{
  "intermediate_size": 256,
  "positions": "learned",
  "attn_scale": 0.264,
  "init_std_qkv": 0.0538,
  "lr_mult_o": 1.66,
  "beta1": 0.95,
  "decay_fraction": 1.0,
  "decay_shape": "linear",
  "max_seq_len": 2048,
  "doc_mask": false,
  "max_steps": 12070
}
Each number is 128 + 24 x the weight over the matrix's rms, rounded and kept within 0 to 255. Layers, rows and columns count from 0. Numbers have three digits each.

# layer 6 MLP up, 256x128, rms 0.0771, rows 233-255, columns 0-127
150100108165112143116125124113134161115140129156161097129138094123130093144150116060135118133145143168156115089084120146128099160131143100107124166162155150140080115157141079147161114103118189152091134094160120084100164166107157149154099079121120110066080119106111146128138190128065142138182096137098111138145115145137141122145128119153151167114165132118133111103122127153142071106148
150162114088144131157115139140113117140095133115117179134139137119097122169117113109165127128156099170117132100089096162153167114132142131132131110121147165111180132109112161111104074194111118097109132148126154106159116108149143098106135131151066097138123163126111132146118066109180115102137100136175163121125123160148142095135131102102157137145133142124091143109110126154113115126156
099118136139144142129143125116106154097135159119102181127129115099119133109151154119143123124137102107139107115136112149155163144123131142138105139091095110106145113112127123104145138136102087125152144112116166131141105112136114116121148115097110101115081139116139141133150111168101150149119128165125121122176146107100182133148150136093190122152097150133082119151118127137129164128127
121143146113114164099123111148167125118115109128134109140103147155149151148113104122115166144138137177140113129151142200144116147147127093145148113127144108143132114137171090159105115089098135119105127142127135123132118126119162149136129154082111150129145127113164140163139106088122138105124156095126090144091135102107079143157141125090102078093148099172142147113102121135086122116129
111117148125171113118118129119119142123121151128153132137135146115145120140093179140136126137148135129111105160155164178108143099132155087155116121130142129112145146090149076161145142161103130121113137121131093142125122095129168120130150126127126115112146089164103155120134106111085161116103170111102103144123127102134107119155150128110147096135127135139149169153153122109060115083134
129133114093145132106149132147106126098145124138080151163110137103126141133117143118125120120138081116120123136121146133124097146114121129156148131119147156125113124132129143161145146137114135099132170132129120149107115170118144126130092123116129120159122102143115127151123108134132129117116118152110143140117168092151142118117132105134110144124147103116139120096175124125114137107154
111129147145157116122149105161115114120154140113099163140144091133107144136102134122144129130171078115152168149128109099152172145125115077143129108135122114144160137117177132131101115119099114152100110131113184095115138126103129107111111118157089136199132156098129130153107102153167123150153144081116168118117132128149130110124114172106130157144119111068063109121108147131115148103125
149108119178135098146114096134128108145148107177127070107142141090161172142203089126121120114138116162175130104114137172135105119111099115081093166102129143133137120134149099124144074152082169113116100104154111118170159207087160160135126148094141126153125074108084160106080213137103133203116128154121104176098086159102103114138153062189180095138121152116148099147138091135162063119122
132135173096083151149133131136171123110155130164134113124149131153134135119125102135095129125144098163127155154137144120133143132117128129126100111108127110132137125124147103095108118126095108123149133122115116131156112135118147120144123159126154153133188092117103113117131123139117155114125095121094097116092116166133110153104105163135102115130128150147136107136106122100106124141155
135128124143132141151106127117117122097086129162147130125106131188104129146171111141150107108134147119134099120110095149125122115145131152113136118102105114170159143115122057174115126156152165164127123137122143134143116113114142116149100121128119133126123142121129127143082137143113112126101143149154079143109077150116092134137124150164142107105125144172135094140107148124151119120134
109127142129132166117113118096145137127145148134120101064128092126106151119161141156131114130106136088129136122142107155107096108111151102129139121129106097138117150110094105111123133153140151104141164133129093141138088132099148163175122152087105155098172120151110143122141141114129149116146151145120105133153150088177119169125116119116124110142137132162149132137168117089109126131165
091122127141139112135108129143137138158119113134142100105122139162132106137119077110112164169095144118148150087163167121122124135113111109134122144137075132134126143133115098150083131134115109093138088141122105113161108147157164119105117120096143124125115129132121153129132145169123145139119120090163116154121152125144150160164146155099141121112127100100109163119139082135147135141157
145132138138120120153115116142165147080115083100126102152130145101103149145091122115114120119160118159129146144130113119133111134116155099103136100105166156121131127094121146106114124150125131136126126146137101150195128126107156140142127108182114165167111146119149112140132100109160105120127150175145125106135120092132087161117132145133095121123156133131135116174149127121068133122094
083152117134133150155095135107122125113124113117140136128151184107081125179099118143082124124123102108124136121130155133105154122121098103146154101152094129103131128168113136154145114167088107139113165167095127129159071116128138146156120155104134156146083102096135107168169088100108127115116146104141153107130172084148130164174150150124154121139075127097055151186150169106094148061159
121119126142114082138121128161153130097115130110123101106163151154106147119100124101139094141102106097120139090149155125162140139126159157144132158116109158136125150091156175137107096106147145144130140075160102158129157151105143092147142111104133148104096144117092174080126146097120140135119109147120144133128112112138113149144145107153148120141149152156120093117165164106131097100118
129160136114130127132099121138136127128174103114170112124103120156144135119140134134149083088099107147125126119114141162160143126112086151126150147139118124149147142127137117140132105112108122107108178099165120112156121100121154124168142105114154128143116116111129128086117137140105134106128093121107090129117116111165124165133160161161126138151119140103103114124133137083143134167136
151114105182133126160135141113102127106160103165158161150135115158135133103145075157114077142146121102125126134144121133124109103082144144166130136124140137130159137115147112140148084149134123144116113146131134122123084137109081085116140138110153144107142116137116164132114127117118109127095109172134151133124155115135122187138122169175157117139108168150082115102076178111127087081120
128101109082160114117071133129134134139118112134167161170132147108136128130093114131124117112156125053141123145139083131117133098161121142146129083096143112083161192104139115162097134157133121164114141139147141097143110119117134110171102142108093127089168132146144133116113165090151138112165130132107141134142145107150103123145094100119130120149173175139127158114144151116100126104137
143121108119141166128129112137132113108126148130140079098109131114150147145159115081133115161149107116133116115126141112126154124122115101119106115134062121161127096162172157153150145118120109142146137135109121141136153130128154111114116131133137114127078121089124126123106113146148117164118133157147125139130118122114095110118141147131100158151091132134115102171138136152177119118163
145148181108149111117114114145108163095102110124130167164111104122126174096101153102096136142157105139143120153145122152168134121100134123117136115139114125099111094134146179113108141077140064139133127141112150140137110135121124110166123157117154142133134130143113092136115110092134162127136149139151108100147155115127095106130147179087135125148131104151111117107147141112116154147134
181137150128136133106137127054123122124121122105135094102080077141143117149091103114141142106129112075168098122135159161129155093122126119166096096157106134108090158128098143149109122090161105199154157117141072132123104131171138121135179160122163125164057149112085179156146180076203106109082149159129154110124124121146077154142129104167109066143162147076111118147189119128104139174152
110151171143140133121110148106107156110098108119139157150148120117142155110075122121098139137122124102103185138155079125100106110130116113114155105134151172121124112109091118144105126104135132116154118151080195138108123137127132134147105114158125124155145160089138138122126129112163121108119158131142148111116142114119130105162114138129147133090121143126128135122127124132133179127118
136139128136133142144107113123091142106135154133130140123105100169137110131132156120121125106129145138106167103122124138094111164095146139121111075160151096145119115117096098149096104151120171118102148152148173138130115110104110129120137161157095189116155154112115128132124086121134161141081098130143156111161146131145119161106109111115129150092158155105163139101128115097124143145099
# layer 6 MLP down (transposed), 256x128, rms 0.0773, rows 233-255, columns 0-127
127114106196124150125195102181133109208115129114116130081113160103128175145150178138133136145132120124130138106087131126145078112091109159120130140147093087118133104113099125163105135129146116137172164141162132127148100095113138140129129138107115107121176083141113133131121110117094150140097106101139115138112119101118113122122115139161080156151127145125153139125146097150137060079156
141100111127180139163160132123085162165124122127129112135162128138135139147107114154115100115126128115105147145132148105090115123121136110108129124072118084106132095133111127148118168129101134144154145120154125142129150122102136117121164158126082141157122148128127122095136159119132141158180150147124133140121132157131129124137081133052115126135173143106130104127145080133148123138139
184140119111136121124142108143114117199137142132136110095117131122131100150063156124122108111123145142115152146126133155117160132147139129134114132137148114123140108135114109137139108104124118125110106129134076138082155170103125144091141135149137151136150148138147104150111142100156103145106141113137172139140126163128141120106142104155092103133162135123090125143113094113142118132141
144135096120146106118164165123106113090106124153122154133119143149144114080140125154142109160058123097125136132094092113139090158126100111125155142126140144160130134125147129130121142114148114110099187140118164105132159135140094130154145140135113105175162112138156089121157119107144127073134153124151146124125139141110109130147031096094158107102158139093154123129161158133126148111123
117140133124145132115097104140119132164175098101132156102154175148123141159081181177116103124126129114151084178124118120128119119166128109106145122152111129126114131116130125118128108150118118142122112161148138159126128105136104101148138149096123100139141144137103103125112094162140136167140083085115137101122076147139117156134090092133126160131163153116148171131133145124135125109104
129123135127105119123109125135129134151149122136157109125114084104134122170134134105117112065109147128112149125154107155115145134155122111110117083145127103140121125160131116131129122141139153124163119104123079108150125125128136121142109149151158122139143164145106120111128172163130131147132134110130108150137128156136157142132124130099119105097095116160109136102124116127154126149101
119121086130133112126047068087143164109109170137106134175105132111105084087142157166141146174133148126135142110136099093124175126138059068100156207105144133141150120156147097128137151133122101168080157146157146152172147148149127103112140132110117098142121165113142088150113141115138106081140152138098176114120144131148076149095132148143116127130074143124122078146167151162128116136141
171129123181168167124166082157111135171110153096120099119148138175128173202100142109099149161182107168146190185129100138116100083090129158132147116148116141113069107151138165115113138157111155110081146114110115163047119104175118085086095134166110095130135138111177143093124124117171131159169100119132145133154151113096110040118086168139075097150156109102130139167102119137066090098182
113111103154138145100137132142157163150149150107168134169171113109153130116135104123172130118144123085167121109100107115120118074137166104119113168124089083136092142129156122168122139140130119139139142105154120136120142106117110110089160135117126135103146169121116144128097119097122110105108140101170114160171082105111115133115110133135154113157119143137149142142155146135154110102113
142147159114108140135111133143144165111159140128104129139108145105093117131100118116118183144138145139135131160136125133109129139138125101104110116174126154132133132121111151104151105085150078141131141139148112122153105167126123130100148128109138167137126105130118120152129145131103143115138106109122184079145167088114122131145136113109129089111110156121152122124119101132136100125144
158143136140120129143156188134103110122066130130136123140090098131109113132113160142117119110130124167135174167138156133127136169133163104123163121129146150125116079135121155146110131143121157114099133124092126144110151132122119098108133099140120128154093105136138101082135137132126155146146116145095127109113102136094129118140138146147136125088146143130138101134127102116123157108159
111122125150174157129149123117142145111108122117131094118155121094114143109174170135168135094154116140102133127079126132111124136153104117099161126100130082127138114079132173146138106134148158140097127102112135132116149140129109134114146143143093149120099100121138141158095116134158103109179172116124124104128131148112094122141140157122120151148125140147131119108154080117113137095142
139157121127136083126152143159135120153143135120127170124105173143161106139132079122118079153107110124153111158152086117129132132107080112113124144133124166156115130112144130153145140141142050088139110162137113105174125146173139097116111139108101106106149092106110117137117121081108115048107157106124143191141123168131109130144118145111215114120143147116126144138104173099164149104121
139141093161152148151146109064175115129145137126101084132167117121105097167108156132090110103162159153151102175105139170111133133121107101115122099110104156106107118135144122147196089171131092106100124141105129140085121121135079119120127121142121119144112126142180113136145125137083126151137152111166135101180136127082146071093116156155183098174099153087129160138113156193111108125152
087136085169103117098115179128156090133110129125133173168117155128131104132127125119114130169161134110113083099137141118137110103097134130123107126139191106147141139150113112115153166154130162158157164098125138148091132104145126093121116083136147173148103149092091118084081104099120160143093123153090144147119168112136126166138148157079114097140159154125155156113087129144139111122111
126097081151142122118113153119118098134075145136116150138125143096083104140120107118127123141093144111118100149154106130086136131109174123143080129083159149152176111111118153141135110120092136121128080167122153144150131152122127108121148139114138119121144173150149116122108121135161089115142140163169154139132157141122134140110127141110125144102108164157160121139140115156112117131120
121128128137087111150105084156110124140085123143137156166118125116099084081102116133183137144159116156125147134156126149135084130099114151114146150183114136131134139109127124118103105120153108126123106115122150121122162116137164108131140166132161105109104111086184163119113130074078102129094094155175149174126150104108119130126126155171182129129189135126123155161117130163102082085105
153134111144115126129119130136098164095132097104099112172110116121128113133146153172128137115143114159087130131092131103175140133116121129128100127132108132146127133168129124144093127113116147126099161113151162148089158126122109150135157116158156174154089105094124124124112123144157128142101165126138139120146102114099152151144160149140112149092112118106121110106145164120105136113129
109178142138154084104136156148116126131135113130143156169150151133142109088124155153104150121099148118136129123102128135144129132139102131101111179114143153169097143121098122120145096112152138124071149113158145096145149108151105096121130158153132107121126116133142152108149145139113130110139124089112136112135073150114127133159135097128176131179133121073124119097116124096104135147091
106134124153095153136109109147094150156121101125115114129143122143087103148100187120118112136160106108115143112110138129111173125138137131139166129155145149157143126131164106126110146139134153142113133123119112113120092155112148112123164115111129112142143122110108128129142148109126131133123134144132141120130119138133151134126134110117072132082126116148139108134111132114130121124163
165120136190087071136157193130145122162096123125100108081126134131117103122138162148175141149082138112108137137116162107095176090124144140131117118110138101115116149097108113132109122135184135140180124163119096140124112118091074062064198159177152118148157160139161126104161105087122142127106127158117118166137134126152084139138153116166082139159095081101126079144148120135131098151166
110150127154113098111116134151134127116174110104130125081124106152095136136140135159158126123158153114139118131145147087119135132156146138143109148152138106133141117157104138134115177120128088147138084118154100131173162099143104111127107128126097115159143112162134119147134120129120147113128083123115144129076101089157139122128189138083116138120143106164097140130148083134136127151096
110100172100149086130119101143133115099100103132118119104107151101142142108090131146126136131117103134102100159166114154110171119170124133146123112147143153126156116117108128117168134119126146133150103137137130135148153126076135116082130152133126135147140129155153089125096140144111114142137139120142142161102107160125112125151151119097123104126130130140116130111110136189165124103124